From a checkpoint of a small transformer trained on Wikipedia.
Size: MLP 960 squared ReLU, 16.3M parameters.
Training: a variant of Muon for these matrices, 581M tokens.
Each number is 128 + 32 x the weight over its row's rms, rounded and kept within 0 to 255. Layers, rows and columns count from 0. Numbers have three digits each. The size before them is the row's rms in percent of the matrix's.

# layer 3 attention key, 320x320, rms 0.132, rows 249-291, columns 128-191
101:088094138160094134104109063169102111096163132129142159129121151138093139139119141171086093113150072141068104126137149092054144121132074104106108150136134133124103108097107060110108098132188114
096:163129170146131103176091128113163135166154172123160145138157135113146108155113147123070176160111156166116146113120126119216170095124091155172139101082181079154169115117094125126144136068153096
094:117115114157109088085088198139155148161178133135163151133159140136134122179153124124115108091158144177144134064126110167114164103129123135141079151084146140037108131166133113135109118163170134
097:110179092077155148130151132085094090139120083082166179168135155120146120170157163110154171167145095130085107141106157096166149115096149126127200151145204126102136119121183117141101180148167137
099:103135143107144147141145130104146147120150113123095149177169109115103055088119128178061150154041156160142240173113134114140098108145127168103129127085092144113079104090088089088141197136126108
100:142104109124086109197112105121162138171146179090104151172193138175165166101108092078131130073054123120121188139094133123133186168137100137079094157142144084116120170139105152127140088114157223
098:124135185148123194123135113127106079165158110128097102131079086180117122114159136128165167108082144162160087121169092111184119134155160141143061122170114168113096137105162109119155156088162111
078:079100184167148053109184123149207074143121107068116170160131134169162161130127141088097090123096136125093046121153183069092112145144137158142095112087185154073128141125149121143169172136169108
085:153105107112144156138099097089150168102069148141132112173110136129128135121110105091133176136101087123141146150073106107145120058058124089112135067155098167098116127209112152192151098146186108
094:139107113102108103127126149112106146124085153175123148113143154107095119129090162125175185114147093100131151160112106093170128148105132167129104103169117124139113117169123132158119143135121151
082:124081126138140130142163080156082107107142146126192128084172124129096096055099138142150118125112146034137124171151130128166108138142101118102120146162164144151114125128130127185164119148139133
101:106176134095099094140119160063137185123157110125141180127133178154179119163137186101163157173114103177138124129139077113143118147169145152118158105117117159112126144143057165096065174126098183
083:139123103088135125100093171169130093151143150103109052137140104106113131120174066173100069104094209122093106142081145148138146101160155102114107144124114124180055142098159147086166143110173079
104:136102110103101135161131117177104144140082100139086113099110095148136129120189087153120074181139161175137105054136189089109102103124150083117085104127147171177059063133083114133184165150131081
110:128171147130157134151090118146132110131113144073126106098100117123119087165122156177124153142152129165126079174139131063171161135104173075106175107195141112096165110152163100122040137147092157
109:126114147120170135179044138142131114111168095156105127099137140108117159110140093110153119153140189192158125169101165135120121138132097129092128081130081184096128137157154081123151171069125107
106:084080096179094155113113163113116123194158099094115185112066122141048147149156131103048103076129115063155139120126116120098075132144111146148150122108092128100148184127133136071111170149076113
101:197070091143182160151168158128135087060157143143098147155078138145161125088109162126115148132093104157079134081119097152100131126117152108157167161141088141068156085162140074109125141153112051
106:124129152135060097127107124121120101124139115095174159127184153117211163148119184092099129140121137184098079106100102119125157154125115072117138099114156111117153156106120127141117119143163151
102:163102084113141168086152127142137137102129081142129143208125106180117169122144152104129116105092132143202033104157112124172232122090154165126096141134102098094155101113215084136094133053150202
108:101168081087126132113134106084136116095140135081078121084126118151161145070125122170172111130180172065152089112140135117099086056135131110095147132101141111115118189153103177202182077103114187
111:102105150175069157132142124110135108135158126138140132097116058115101139138157093115134171116085125189144133081129130155192147092134155163143119125147156165104122083096118108086152148146131126
116:133120134087181113184160142113070164205211088138114128097063137094156126146087126162137030087128101114089108111107137159134167158135097112065171136109037141182136074115123065147146127169150139
113:189153126154151128140057169208169098148153099099181075133098163159142097093139097094070154125157120102160068122160148139132126124116097090173145093152101140167130223128124090139149111133130070
108:103101130150146054124092153109101086186077159116128139091133145131097085127101123121101144076091096147129154125095160069094136191133133119214186126135095085119127088128122177147101099132098128
104:175079157153095183100067139097098166125101128154119144139150126158086143063076084118163127111132144118147130100133099155122125209075124148139137180077111096090074140125133157205156102096136055
103:129114135137148137143070089144143147147182173163095149175119160145104118103163104107182177174127111151185101092190129109118109085074132190143111175176165157063084137048129092122134122158166129
109:178140086105200133146171078139162141142114114129194140202187115131087112121125167105144163161106188129139146135135067139097106157091132139140161107084120167149109185131142095132088135149098137
108:123093115169124170056195143126131127133141110119115148106111089116119180130096142081068122091104143130081125075135140178074143119091105114170119092168129110119124099118169138110101159135172121
105:124088161139134165064107177143098174130145142097091142099199185135130148187096117158118074121114115178175144096138120099086142107100121129077126119125142153108174083063128125155148163147093136
106:162147181190101119138111136151145128183166121140097122161184161122117125198124124137123150133105149099124122104149127170193147133061187099102096083141115135127149160095106119119091149142191139
106:140149090083065081092119118145150141095119116089158101086149165080143131122169158102146164136131129136133133135143178138164166128090168156119131113065127128144143154131149144096136138132161077
099:148160120130148158167081151110156077137091141129126084151145128147112035149067150108125089202130130153117200134076166110130159104143113095142078110159169081175145149169131107126140122079117148
106:068173053133134105147101117120116123132067134159045119140107135067149112124073080094160131126072208156116147085155124143127107176105101145102137098120127139084101109143142107096105119087114133
116:110165149126109141157068140122101226182180073122146100159141153089179166077085160078089215147141110150053140084100087134093120098175141122109105086131112104110130158043105114074142149119119129
106:166114143133109055171103152159091115133093153102130121163115055094124154170098098134137120192182123070140150124116170088101137077080122094096167120084159168129108094153125172174184191114154139
106:130130144095118085077122114090124193107107126145121134127065147096160151148114110126150119063170080096106141131154083084145091180070143116168122148120151094132079131129108102087140097139129109
111:144126179107182098120082146166095123146157151115082123106097191160144153154134127159164086120163169163165151080154131134100116119148124168136105152129130049131035104145149124127176139134122179
115:145144122109169146136115168115123155210072146140129121119100160162099142175115148145123130134132161058175132122136111144117099177109081141116113143064183097140134189120067123152132168175151100
109:153108119138178156119134099178158093153106104187096149130165093177162104145087064112156057088142192133110120165138094095161140194161082140151117145122180056162176084073109137132089115150156140
064:104165123119135103080130056178155165111121122096113166178088076142105129121130135131099119131079122129139090078117118094147123108163164091154133148150124169130071114138124126144142092115103159
108:119159163128125115131167140148082138094120135119146114078071123127088162116122177074197144125063087129137049120132188073128069090130195098117113163083101210130046157140065135160158146146093179
063:103158120130079117180122126158090120100119129064139066127091088122141144114092160096166144117084127131108074147133123113134083125076148096155109149063094151138107148137075130182149151109088182
# layer 3 attention query, 320x320, rms 0.128, rows 250-292, columns 128-191
100:140134118101209155142108142068092118077159116119099165123220143147156138093071151098133163081113200126065130159171158056106149147159175135128148100122152189122146143112081084068145184156133126
096:079102123119138175118133127177114126053135121131147139109120169108143111081160131160143118089072149140186107123108132125128138091151174118109077147108134102113117083138129127147176181107154127
098:135135143145088074109114096119189083096124155164121050136123126140143137132082091131144077115123117195105098136083108126162101068136134116112129168099146128130157138139110158159106126119100159
102:057138082118094132157150141112109150100160132118116166141099037043094153154151079172134107160119146148152162147095094118201091089193172131186124120131129180109117131178106108101166105144157184
104:104149136071151120084132135143121187165127166103091167158187168107176141152126099114059156089115100138161123192115178086162106159122155119118139137154122077135106093124132162105107152117184126
110:127191146128124127093161108103139173146146171105152100092091138125171105127116063091173112117102196141130131136031127170150088139164096108121105109169191150137153095190143090172140158120099156
084:174092167142135091206119108124148109120170076141095083115080074156155062113130082112129156180129163109147085121116158133084099146148175083122152138136135130103090123131142150072144097140096121
101:046169152113102170140109145180137117162146129125111106146139083143086116137103119140129139073189162165131144128188128084171080139118063097102145157121149100134136126130128100154094155090094133
088:102168130148113178132176194170104099189192132109128113145137129145084137126132125125144140090141105155169127127162127091082163133128139157149103098116089128186126057135155135128198165149082084
078:141142158148112173113159123153086097155125113179157084083110130117129110143127107179143150141101150118119103109173079139116072161119094183146131098131125139119100110136133211120120156119088162
103:103087145164156186091208157187166108167123113174135118089132171142150100128100106128181106195108083126163104114102091149094110103121100202133125097100115196114064135131168170126114175156136174
091:106166129081140127123152103098103102168182080144110148071102111160148167135157132118134128109095087138117109119158106118128101150121130132098162142129101098119081102057143123202097114119137104
109:215142126088047149185126096127147100173136052155091177156149152130206098118161165149125112177086099124166098072181130124125130102113138117171156155168065066182109123099099103120134136096131076
107:148128142121115125109133140088132164103039168129092130076089108079123133215121148108156177159143115182192139192208120112111102156082176175105137124134095141137143079092145094098121168115092118
110:085164095112105128154127037170145132133117166105069133105103182083175120173098122065190153094198091116109121080128127112127124086149086102145094143078115117097095179099154156113146079103144119
108:100137076144132128153138142120150173173105100149128120138190170112093188117147127107096095096218128144157168153080074116137085092165149140132166172110103117120063156129126112099180152144164104
105:097044099146142107120118162103123156086111173163150139143104076129114117178141162132165125149151186142106165084135141132140100135163124124157133119105129122118136198150073090138147158180114107
109:183112062120098101146114112094147107110095152127153122139128095080162119149116136140111158087072107079133189095107139123116113119117141121146174190105105126138188111088150118158115098155114112
104:109155077118145121154116110121125090168122041089121139169130137104125141163082134121095154116095106118140140089216098102111118147066126087059093163101077117140135115146155135196127113135075114
111:115098130131161175081102054078121205148118167158118189053135127162156094127123118095134135186166143145119133103130110215104151158139127115074159158041068134110051106094092146112144147119163127
112:145116119176121115178136126134131107144098078178145115123177134143119117153112140092156186067139051171146117164140122109191081145172136155167139164125158155110174127135127115137149130086127128
110:151148153128100127126136151082074105154149075111144114088155246060131191097094146145157116076094126085143097120117163156140137153165098110135128155102174073121105151140098075151113140141133087
107:156128095068110180170133137147203116120114152094111125207072125130156158115061205175142094141135124089200142098144146075163139155138143119169168084143082103159134104138116135201099170114135148
115:143120169099166145164126153108122118118150188111156155108088079123068076136132118055077145130107128152177149168115095066084100133143096129213229222136131140107099144116094051116108080142120120
113:122080218156190141105062099145123136153086059104114107047196145172154193113083127125125080084076084146109165088128128109121103138125133126090130131138108115130118125139107108099142104092130102
111:119139169118117137125052093168145098074087142155105093114114103172094165147096126135169109156106199136160118163071132123177074123117129098146117163177146107100136160079119125080102148133128179
107:151150144123151170141199162185098171120152055103148120132156121120098137114119179139088179176137082173115132170136043085107151095124108157106173091133157175116138161188127115155100176107119142
115:121078155153139133126137084167058146139110160195131122153174149078109100068129228100164125066126150140121068113128109109108102108148146096138114111158120119134105185140112164167181140054154139
111:153139145085141084107061115125129186156121155077110135141141116136131170183121100153112089061235126166109139076129113121093040131078139131166142114108127105137167094124072116192159144114123171
106:162128118122105116158196147161144137148125082112076182153145127130158144189092125134190089170165139123162100125133151140180066128142142140136119161071161108102126086141160109117100106100135130
108:064171085143096127106118121154107137169131122086151107179170163097128084084139145115093152089125125155118137120088121098193160134119045077112094160152179169159121186140158093154140111135161127
107:149151141169120104095046143166086090140155046153103135104152097203127080153156074176173109134126139144102101096149205100082173095111157087130151177156132087137131069138122115148115103102107133
112:146130105188131104138147088157114097087086119139110157083096063078123086141094069139108102173096161139152158113085120190108088051115063128136165087183072139137086101138092111134084120105113095
108:211113129078105146076114112135134161118129083118135052118146080125141118082102163121134099193125124138114069141174139116174134151066147146167123128153058134143137162114036126114188073132050088
104:144098154110126109072135149187139154112075172112136163144168152070136177166113085134170131142094170143147113102141126055085247126112139129126101143137167124097115131151162146111104147126122187
104:124168108113143113100154105171091070159114136133146155124165139123141111024146101119152124102129106144183146165171124127135137178111151117100103081124109111101141113163138096148091156122165128
113:060125154095146154119139095123152132092114103148119131103128105128179128159089069154187122175067058130135117151119150163141126147115147135184100097092144123166103147094124145108086146107135153
111:145141108221115119127129075183120126145081162108115137106110096152055159116156145090082130169170147065123103160085146116087132125129044179124163100109174109142128080148098067117090089118099145
097:150117117138139123105118051160104083077097132100052117178097124159137137097127098142138163119136174133137062110144150117093092174124179155192133115125097053114132137143157148156101106140035167
108:097158107068075202130113144159154123141172107098133122132196163144138171186084096099083055152108062142149125133099098116160104150129109106155155099133151116124131116156095105099132148095127170
090:083120114100102144143175082191143113136128097059106126109088109123158140145062161143141149111125118117144055176126151085085070116095140142141127090149080120194109161165181158242131125165131090
095:115137093121079181144112098205167146161118117093136136148144107174156106162086148172108119169110133107148027130163183125141070156077090114165138134097110132148157127143105122194117135156095146
138:105149130113070168113170093177185199185137103060112142166148132152148135181079130178140105147100095114137040134125180091157146092103092134152138134104113104161135153138166122208079145176125113
# layer 3 attention value, 320x320, rms 0.144, rows 224-287, columns 128-191
100:145097141110121179114113109158070140106108107144054167058053149137102087156131191158156161109124160093096110183123114131108116154088145156144140066082146092127139054179192059104116118178097087
089:144116156140090150104137151151149146150100144097126166163140111135075085103143165100147094161166150129151051148166095121128141143124094081158091143063140147160012165050142143122131117101129094
096:132077158068156091155152142116148136080116152110119126155087161166174133079164172185119146134128169101105169094093158126098154123132112177116129106133150166103089096116177057099128116081128085
100:097073099111096100142138063113149085149129168125074130124139091152172149156115130159108159092204107084151153126094149100114080093143150169169101147105172140126125150102138170084174171141132060
092:139115121069104139148146189176139106072136130117135167164132115058143121154117118126142157122175143073198115158133175057078101135165145121132086115146115133121107140144101167153183156134116148
093:178104143172163150155158132089162124170132110070109145168150185116074101153154118164137174129125198121121135122125128144161188139123175090144097125156087103170142169137145128088094136097059175
087:144177085148139156118154112163133168138192132096105136122078135087138159095203110099141122169141126133179167145159127173137150131161206110122168146112109145124113130171127115096154104118132144
100:088137094152107115116093144113124099137165152067111142111111123065113102111108155108131149125105115111137114177168153177156141145120125131189113084110138120135125103151155128147148143172148093
090:121153100147166154169112141044084078132165130152090085132089163055126140104184091115160143158100121146103145110147171197142096113157075095144098172122127050159170171201106130137152113215103092
094:106130094188138159178109119140140076133125099101123092131137140177112178132115113121113123120130142163127089169169083164211151103122087091104129147080170130143072133170154142098061127145153161
093:198181135118070154156086126112068173093123125094150125136169175112164131220126143060076133134086145173105103106052155112151162114097090157166151159102124181113148087127094133045134070137118197
093:161073158132163109128174111154110133141104102065121117148178132087128134159143093138137134105139150125116110109120057144131165134174167178145139129128091135182116086110163068138146127143103116
091:137153141079148123142092148121097087112097111071087163083113076085144121100141154177138178131132110103060151116179107168139176048086117141085131086097131159113131142118151165117139108100119087
092:102166134135114164144103126122154159097165135135145113108142116158132122140184078141117154178142103139145123153161139127181145166173071089161163111160139104117116212109139155113083161145111078
091:087077140172144083117137137091140091137100088181167128181128101128164125152063170186104107114090100111155173171154169125148104119115109134077111151146184132147138160082102148193040133135144127
090:123101107171123153094144095085134222119097112125172181155142082120129088152119140120143132115122109104123131106117092126104130139116077160134140138155092112122118091120158125142133131213152138
100:148057093143120092080116117117174127200112134124093173159170099127119142092101145097177132161097103104129183144072143093173110150111091208149147109126069142118136103149162162133148178093090059
094:166118095149115154134158158094187097105133062125138113129140087078146119157100126150115092162169132147144104158087150126095133147118171141119142160141111075093133200148200166143131144148106064
092:100059141138147157104105092118113123086072152110079124116104158106148184173121098135142181159119118072098155162110101154042142171121107148212097105145127101111130159106109116160163088122105107
097:172112200132150191088123144117101165105085139136049119134080110163171208152147145094136130097113096097081133123117129085066157106135183129101148205142144202134127147131085185127141113097124149
092:118135138128117139106125148112124094048108150067081127084119098160144160092201085168131125152139101160116145122150176101166132159130174160155127141140105105072156075121122064134182160119120106
094:102158120147152148121122134135107118108131141135167163151123179163130173051097105098179123149098139144129115145111180181114201136081109100140155203161136113155131134124154101178149122160141107
091:170114167125096131192197126099133079151132141118131163114103111157077065138086077061154157119088151105128112153157133074098131124090120127113149130121158093124157138145158118088157132168134070
091:200112116095167129096182099101142080121131168127128183125167103168128062121121105171099153111145148123131118094134208075153137155181132147205136107138127143173133140125127089166137141100121060
101:160164133133084088086059149116093110083106177135165109142127100101179121145095103108178126129129120089144153136161126142116132106116152125141165125096140159107138162111124105207102163233166149
083:059115113097144133140070161101153128064131084111141177083100119104123147111058121120153109146144094066186099227158168167123144152156129153105135088134174124151127116111129187129088175177072130
089:086156184101090136131112114157138202091096120107072158086119091097126144130115146123099143180115087099151093082154131142179079111161146121152173163122134152119131092084091203082123122078117152
091:175067161132139176148120144139114116133170157144154137126116149115127091102158133112089130069121113114093112117152151169139080085150103117109101165072167128171133147066182158088122104117154129
094:117124114140175075106164117170092111142204161082118122082175139160078103138102094128106174144089164117179093108139109123157094152168102106094184136118129150072155152157185124077167105148111100
092:142041185114180113146111148091136126187078161127158176180141159094049150062123153103078083156159164172153094081122126102089103125127119154100155100133161123110117120081159105101101135123096144
097:059159160103204136162132121118080121137098152164191180177083116175112192106152114110156150143174105129142136142202099197153096167142137084208032167164181113096116116178130154143113124078134142
095:140070164140198131125147147096134159057146150171111128078095077128073160170160040149163099164132161145175129094160139115130149121101124109119122139084125122129106128175099103135139141101110170
090:159154122106129116078082129128095144074179110199122110169140090192129137133197091144073144138123073113110102090118163110106068068160124149128174162120096153169084127133095096162125112153104147
101:115129078137128065133152173034089156112128120111120110151196133133095143156134119116124136109152118125182096170115110101048116135126162106166141141111139175107141099095131127145163130125159101
092:098108110087152123127091106135133161130190128085115195176113105154118083142116131168152155033158153088141135144127133137099125123107086118155166105154134167144147093149158171170045105138142107
091:130181156115111103133140173145148106135075110127104161100143138094119168117116140116159159114121066074153093182087147110053149047119129135146143107126142123069148117128157121149171155128107061
094:123097110096124080131134187087130084103135129136097083175149128162148132129202116082161097118098129123172139171060084139107172132097090123160122141142142176114068098112125146103109037109139156
092:130124137145159167108184129137088134134096124161159086094079129161127150088130076124118127124114147133082140121163184107142166227140151162167130172170158123151152109119137173181181088150152177
103:090143136162110183141175177132143126138163158108165085112105132074163133176086145103133095107133101137110126115043147122095135112092128119090085096106152118113120143161112178133034129181141112
097:091128104171138076137128101093117148139149113095104143149094153159125088129137086151127146153179134100102147115105157130118156119136129111123045133088173167168071118132082135171114125154095143
095:120120094206059096113159144145152059123117142160085118137111148173135033141093151105185158140124097088143151161096112171081166165129146149092153157163127156096107073144117140143105113137070099
099:175108149077136113105194116104109080128163122119125159129119145186124118098139115082068063073116121128127135100100179151082151127117118113142129142105167180152019077152139189127139111133115114
101:165130122137117187200117118127173223126110135083128126133109071130182093111099126152130138114143107114126171139110158150177127155076140177144173180189119140150123106168202150117043164112138120
088:132139171113178127116100143156083165138154047146106129109186166152104195112164109126157127071113158025096119139139101097072174070074130096118094158099104139123135151167153119092140130104118122
096:110088128138130156121147096110109176084123119164153117110078096101091137099143139160138176066118093125108134118157095072128142135113098090078135160052143132115128102092079068137151170133104107
093:124146121132154112115097091096097102132161104126128094073187131127098081135136101155058152109142119065096100097108183100138144127110138127170136107088086112155106141155127138105164100125105107
091:098133116108125124133149080158116087146128167184062161128089156155111092111091161157102093169146134179103151114096108127157178147136126198138162103175140179114120133158151097123134096177090163
105:094136080153165145108105123171132203056160130106143152098105107106168101130132136093061185172136183063169120105081085104079105148122121132081161133125157146120200155132179130147154125139146096
098:087098130178175078135155173153121146155114122142131128134066089105112132136199114127139049121060149161091162144169174109109107142101148148110146172116099179106141049134175128111083105183145116
092:141118170231172145106133145114147132058149122129089096144139161132113081094134123100118119100138116144133183183131143133163194058051118171126113126144118162064152173170109125167093167160212062
096:100089100135164082123098116133179214112164165088082122152102127138076089103161122135110099160144178130128169149123162187152089129142121109151134127125076104140135142164180144098123116180189092
091:079117110133174081139162099145137149132126130103186101181156092149076126175158181172115124139159138148160147168204144112135144197169144088151143148118077184076167135135171092101156135181162063
100:126115143155155097179157146126129117140110158139147193133122139141112078107142157055117143188133171131116102110063153083105094068149082115123095150117127091123121107167196106071149171148085144
099:158153100151096178189066168144087155113133116072114137131096059119148135113196113140166151158161107134085128140166133111112109171134114130122125118148154118101077149105131142143093120126075145
102:137208147119174116117087149071103111135150162152103099143100127139056142118073164107078112119154103128119085151193124159103179165147181148125120088125115131120163156111169103121123160091136066
095:158131094127131137172113167197126132131104131187098131176167130116163158108134107110070157137102118139124151165119177140126127162154120187217120176138077166093109087126147165134127192132140088
093:144149118118138156107117138180113179177161124153092140116098153138138098130104152111092104087070154128149116144152060084086147106097135137133150159182093061164102166132132146165151126106149159
095:143131092144092089144101101113181137109145144154082157112182127148154145161159148107114175098127146104148128138178145142128171089173163121157107149073056134100139136056145142110148120126144127
095:165185119137169189179120166108169131133123131109107128120122130071107178145113133171131154163187151145069212178161108087124085099168125104120137162175180149137145071197096161152124143059111171
094:142179133106100066161136147129158159119122093141181100142164117105145126168120114149057055152091066145111105068109154083127168150087141100088158178170104144130113122107085092135101142121093148
091:148152141101095196124137131128112173114112158060149172141180120100108166139078202156157126155185137128104097065106038110143146163104170119101153125084148139137085092156100117172114085140154179
090:140125125075110093056131144156201144090180059158091160122129119151133158111097134078092128137087075078117078099107168201143147123149183104130182157114120083104083098145123203145158159128129127
100:127136155163122138088123174166168092150110112133062131150110149084122125187115084176080124145142105114155079146137128129077116105111102129129141136050114132120122126122141236023182119150127099
103:036129104172125171152118136125152100088167115083107121084113096073101066126013150143140132145164120163171138136163086097108190123129137086108114074108110155144144142168098101130066135112171107
# layer 3 attention output (transposed), 320x320, rms 0.128, rows 224-287, columns 128-191
095:103150091138129092166133156137155151108097107099189099091119122124172138076162098163103124125139092150114105080082166159117115116190160123121152095143163112069113148118123177092113108086177102
083:119089173142146095178145154096073119133098170092154115130104148075155150110105106143133186113090158180149158146105146104129093088097147140153130122172161127130192133159114134141106207127155200
086:156180115161080222119142104121127152194162123159121099096154132055077102142117107117161073162160096177186114073147106140147106102156157089127164201113067076166159125131096120105164148149195158
099:133149112174149152078158093150104159102150126091144144113103154164120101191147144173136103178071093206121095174117145139098144126100085129124121126198136172122183122174169076158112075130104145
091:107108108162125136117108073048137176137109174173161182066119129109112119167175124149101129152162080121118119076148151110124124113087147139110140120173156175138155103181142084133098116086125118
087:085140116152112106140144099201123142096068075118194113059109086129162169095139101088147075133126100097150114108124089166122118125127153085180100142124094122108087130104118180074152073157192142
089:114129063148215094179108104104168120132093106125112136140156092168123138127078173133082113139150123180101141136115104166078083152086133058152134116068098127113159134096143134132139079160083092
092:109153135159089137069154116109150197125135111132161109099128193153113134119168090151104157090158115121110128043139115090076127154159121155086120144190179119135062121108079061100129109118130084
088:188139144111096159087115174167157159108154148160170126160079077142128162135142139098105113060145131111183183077069109130137131117083172122120175138140158183168131120124149109094118169045117111
096:095163189097127134075122134098085124161158115112102134129133150087166066182148175176155084178076132118117171072154112107142128086097071179170107134128116139070139156131119127148156085098093088
091:131086083148095119136165119124197100098159143138121083111090094145132116096109067169169139074123128124185167151145165165159092141160114118126157137146181102143140133159099092107137109129102071
087:133132140138103081105029121110121110121142089163117125121142159172120138067039144089079080112158170084187194108154137112137102105092153093077094132117159112088159120113130198135189074079178163
087:119126083121176058074159165095151109110173071146122182154123123112131155163149136104130087145147127118170177145116136145139142171165134140122122125144136082098130139157125121086157151145137140
091:097097071113067099192130118147109087171107102102079126135101119111131159150128092153121172107141136151153182135151131157115146102110140183088067104139083079091149126084132112100111127090118114
094:102179109154114138092094109201110141120145148171089164064139158140181064154144124104151117154174152149135077146155104156172120143172162160123138099139084210102113135130168138126160117128090145
084:136088207153146167220110133151085076134140078162103086062116130168137129130115096162085130172042173133199126161146114111145124152189173173157137126087149116104146124106106210058118166161120123
096:151153112133132181104171214117122147107073101160163157146146137150140136180156054165120121094126113160119090123144087117149102123189181126126117113123204149130132146126107132118080165198092144
090:133114161157141121134145129168163183148115129153103123106108210157119177135129137109134138112089084149167151178190106111112079143126088099117135146148159112143116088123149114114123124109118109
085:124097130106142104174104126093171135071184068112138108134151102215177092134153123078112072128128143089067092134162153104111060123154180089104188126147138134166099108153139080150127155119113145
094:093152093144066070154143109132163068170159107119123153132153127125088145136131165131170111183124098128193151186134076121185112114144110100136137143147121146129157116141179157140108157114121133
092:073125144108164102122104148126143136144073137225103117181066148120140131158113187130152141126108122111099104159094127195119090124149140096127167056100080131146105159129161099102095126145123109
091:165156133138093135100165165089153085115152129121110088139116081132138112168091127126113157114137133111138153131125103115116060124183112197137129126065097119143124104120131146102107126098130155
087:119080111140160123119158131194103213087091120151154192080235105094091131079097119122124172119133122173151125102119126114163139152176120142165057145137146200115130165122140199159178097144114163
093:071106135176091127138102085113120182146116122141138078141117046092088169110136144118132125098151000183108110120165161193110119120105099107080094130080135083084152101082083085071121122139192150
096:119115140123133185200146126121125133106089139152117132121061150162151092107132114086143128114079126105130099065114116109141059102181115121148159131140132080163123120098192192138148098106085095
084:206152128139117199133127132157107100151140125147139105168141124144166106159105104102158127134125137200089103105112111155134089136116128085173181173125061157114101112188141079114134092098154122
088:105119099083109085125121144126160089130141116163120128100160122112147147126092114142130128157145164141121192111071104165079125148149131106101093089162124095112117130187118123124127106117151148
090:130214124068147100132133172103108145163090081110135114110123090077096170161083150166113137191147138109158133116092108177088112104151130087119116134125135204138129069141092116165108085131138161
085:156059125086137132170115134084196136078138155161127116094087136095152193045149117190084148094168129158172166117160147144116137129119148103126132102174088104167120088103134165187126092070151191
085:164151077130143116077107111162088132092173037063130098126140098114177102141133147051156126141100124151107144148108126130132146144145120112128138176111116103163113145121137135215164131148180110
087:203107123146127131167170167140058153129139122095104176125129101120172117129116138142128082077135181183124172162096105117081094158194156180158182034076067148150153081111085134106129122124165081
094:090108101157131127176152118154158156168147125147140128138146142102120079104101149166106161138165073152121132157108075144108128173136107102165161084218160100150217184115110151164154144207137135
099:093058182152174100177101162092072116172058127095122162104065097128100033053095184120098159137129156135112195190145153174138137086092131098112155151165135111104145159131144118070130123133107122
105:117054135091107153193164053186154166136135092114169149137078115136127117093118110118162182159130119142140119138127106121180082144112139092155072107151097090169107154136153076104176120117092207
100:149117162141118079168132130116145127077118148092129112132170122081108172200137116126123128147171140137110125094144137154105098060123190141128156130102117111135138121131101113135149087111158131
095:120128102124149117143104129128126100160123103109098102124124135152162092181164107120049072101112157130157131090072255141115113161101200145136155139113104060135095134211167118078110147140123079
101:124141172088128132132125168146187136153175126158114105083129135093108097154088191194155122186092164116097101097215119136092133081144118108144164124087126168108162118154135103133084195115131156
097:142139101139129159151154157092202088095146132133097106136136193106153117104110070158107136120097102122160125126102097156164117097118135126157159111092127167108149139126077131074121109089119136
100:063123110139088115135148090085083078130124072176115109198089089160120106107145156156146059142146156100106120118116136114117166102166164144081156158140117160104104175084105091044176084168084130
102:127145116094152125105120131147151120131109148159093157131186133110165145107148140109063157116145105138138077166159131123165074133115120121104165100156104147091102146195174142149142171138119145
101:134113176096169156168088162110155132130127109174185130106137092125114193142120160098091163116099119173098149148099122073143122087129118064140113153100140151163126172153163123121161088151107184
100:167092171159144117111162115136214176160121139067116113171191125101113179090159174148136133164083081107151163125130068141173119133134140091133143162133128030145134195095142136097161116085137121
099:115139122139156139140138097093085079135145104165155103122112185119159132110182132122102105184149128163064125168128075036163154144090171131114120141082115146147111189092127084152132121145085085
097:124085141088058130102148187121102130114139115118161074125091088088138115212125164148118091177139063144131103121188147160117144104211134164124150082180136169110113140078098100087162134142171144
099:087096155133184112086161113147130201194128122141177120161082085139187139152100073104092116144152145144128101124111181166098110136134179089144224132167136102142132141132131156159133117105177098
095:084122139176157130145112102130110143143120111120191140141116206105094156136132183121171151154166083084098103152130127176121097162123120094152164117126100148101156097127071109160107091185115133
096:122113152097142180117158136159123139072165116113142173172134111087133191126153148105103140074115089084117139145132186140096067124141147135132120164044092142114173110128125126075131138113110168
101:161138135153179136166121170129139126102070152143075149167135105128135108104112147129146170111127089106120095114124130202145186147076142094152135112149105102099068131212088084107090129171132116
100:105133176101117134137155083111127105147130170168165107137163128168168093079111117124168182143140067097181139071103132139146154115143134149149150107104179109118135190111108083106182085083109172
097:090096161092157122171134110120079186168098174148144112074129131141173169099107194125092165150163182131108149089176124144081076139145152136144139093080149112167093065140132082055137147046092144
104:160090206077133110130083126169127051170115140107108117104076111124119099094167136134150136161166183144172079129131093126196145137110110155139132111093140166144141080074099144147144079112185122
103:194097147111129143124103155115110102090158141142134080125088162145154156058103113096152183109091069125039146119086117096127084112103086159132181142128084118152101135175166108156085080070143180
099:091167153142111066133107101131090083054122112115130154079133137169149145107125105122191159087115125086156122170154139130169113156116170185166124152144100131088150157156120132123093113138085110
104:086101154118129147135136166081103072107181115148100114093160178127129127059163121123158088095148128111184158100102134123184166124113179159060159117126153159127129097067144078125137095152191145
108:125106114149087159104108103156165147108179082122190114141089144093074102160189178137125098145139162112110128131092142118087121188148063108121119149133090131146040115151111145095144119150149203
097:055084153135083137132142159125112158155132115100135109166118124080103082121141141098118129150121142075151112083142145082102091038152135135162161155110153085127150134124153135103120181134108131
100:167121085116081157109113193159130124177134068132132114100166134132202099185096147117118104159156126191129137173181166148115200076125139077145146101133171190164123134113128166127125093127075090
093:142089137074134144129134170159051125123147104111170084120131120065078092133130171064099147205142119123138114057122118132139091196126100143150176069109165147093098126174156130184123150131131143
098:148108119117122123097135132082112119099149107064094174110125077102215106169197118086092131113094125142163174105104072163124175137099144126128124066142075125171110190099103143096142047126192126
094:162080103135126139119149173135112139165192156082095103116096119156106049136133153139131154099126181124159160127128121121124139082120114153183166076120165117156161150132163159151146122148187083
097:094150187169170116147079098110095155132142133128171136122079094160095211154161066107158168088126103166101128119133159143095113133192144104107068112112070171124128164109157105162099122126162102
099:172127171121123147156140094058083153069136173093112049105105090158110085135114088133158074108124150150152102133193078067160159134083114137224109165117168126184152105141090135148120157171201089
094:170166108098129147151130074124121147183127092122162108167133131132093162109127191094139118062163087141140087106138114188152123130145135149098061190162073105163151108183079092156066099104181098
101:136131154176119133139149138164099103090123163090118116099091112133110150109152158116137156121124051093172100171064134152164070130139187106131095162111160129130150050112088103152112117160117155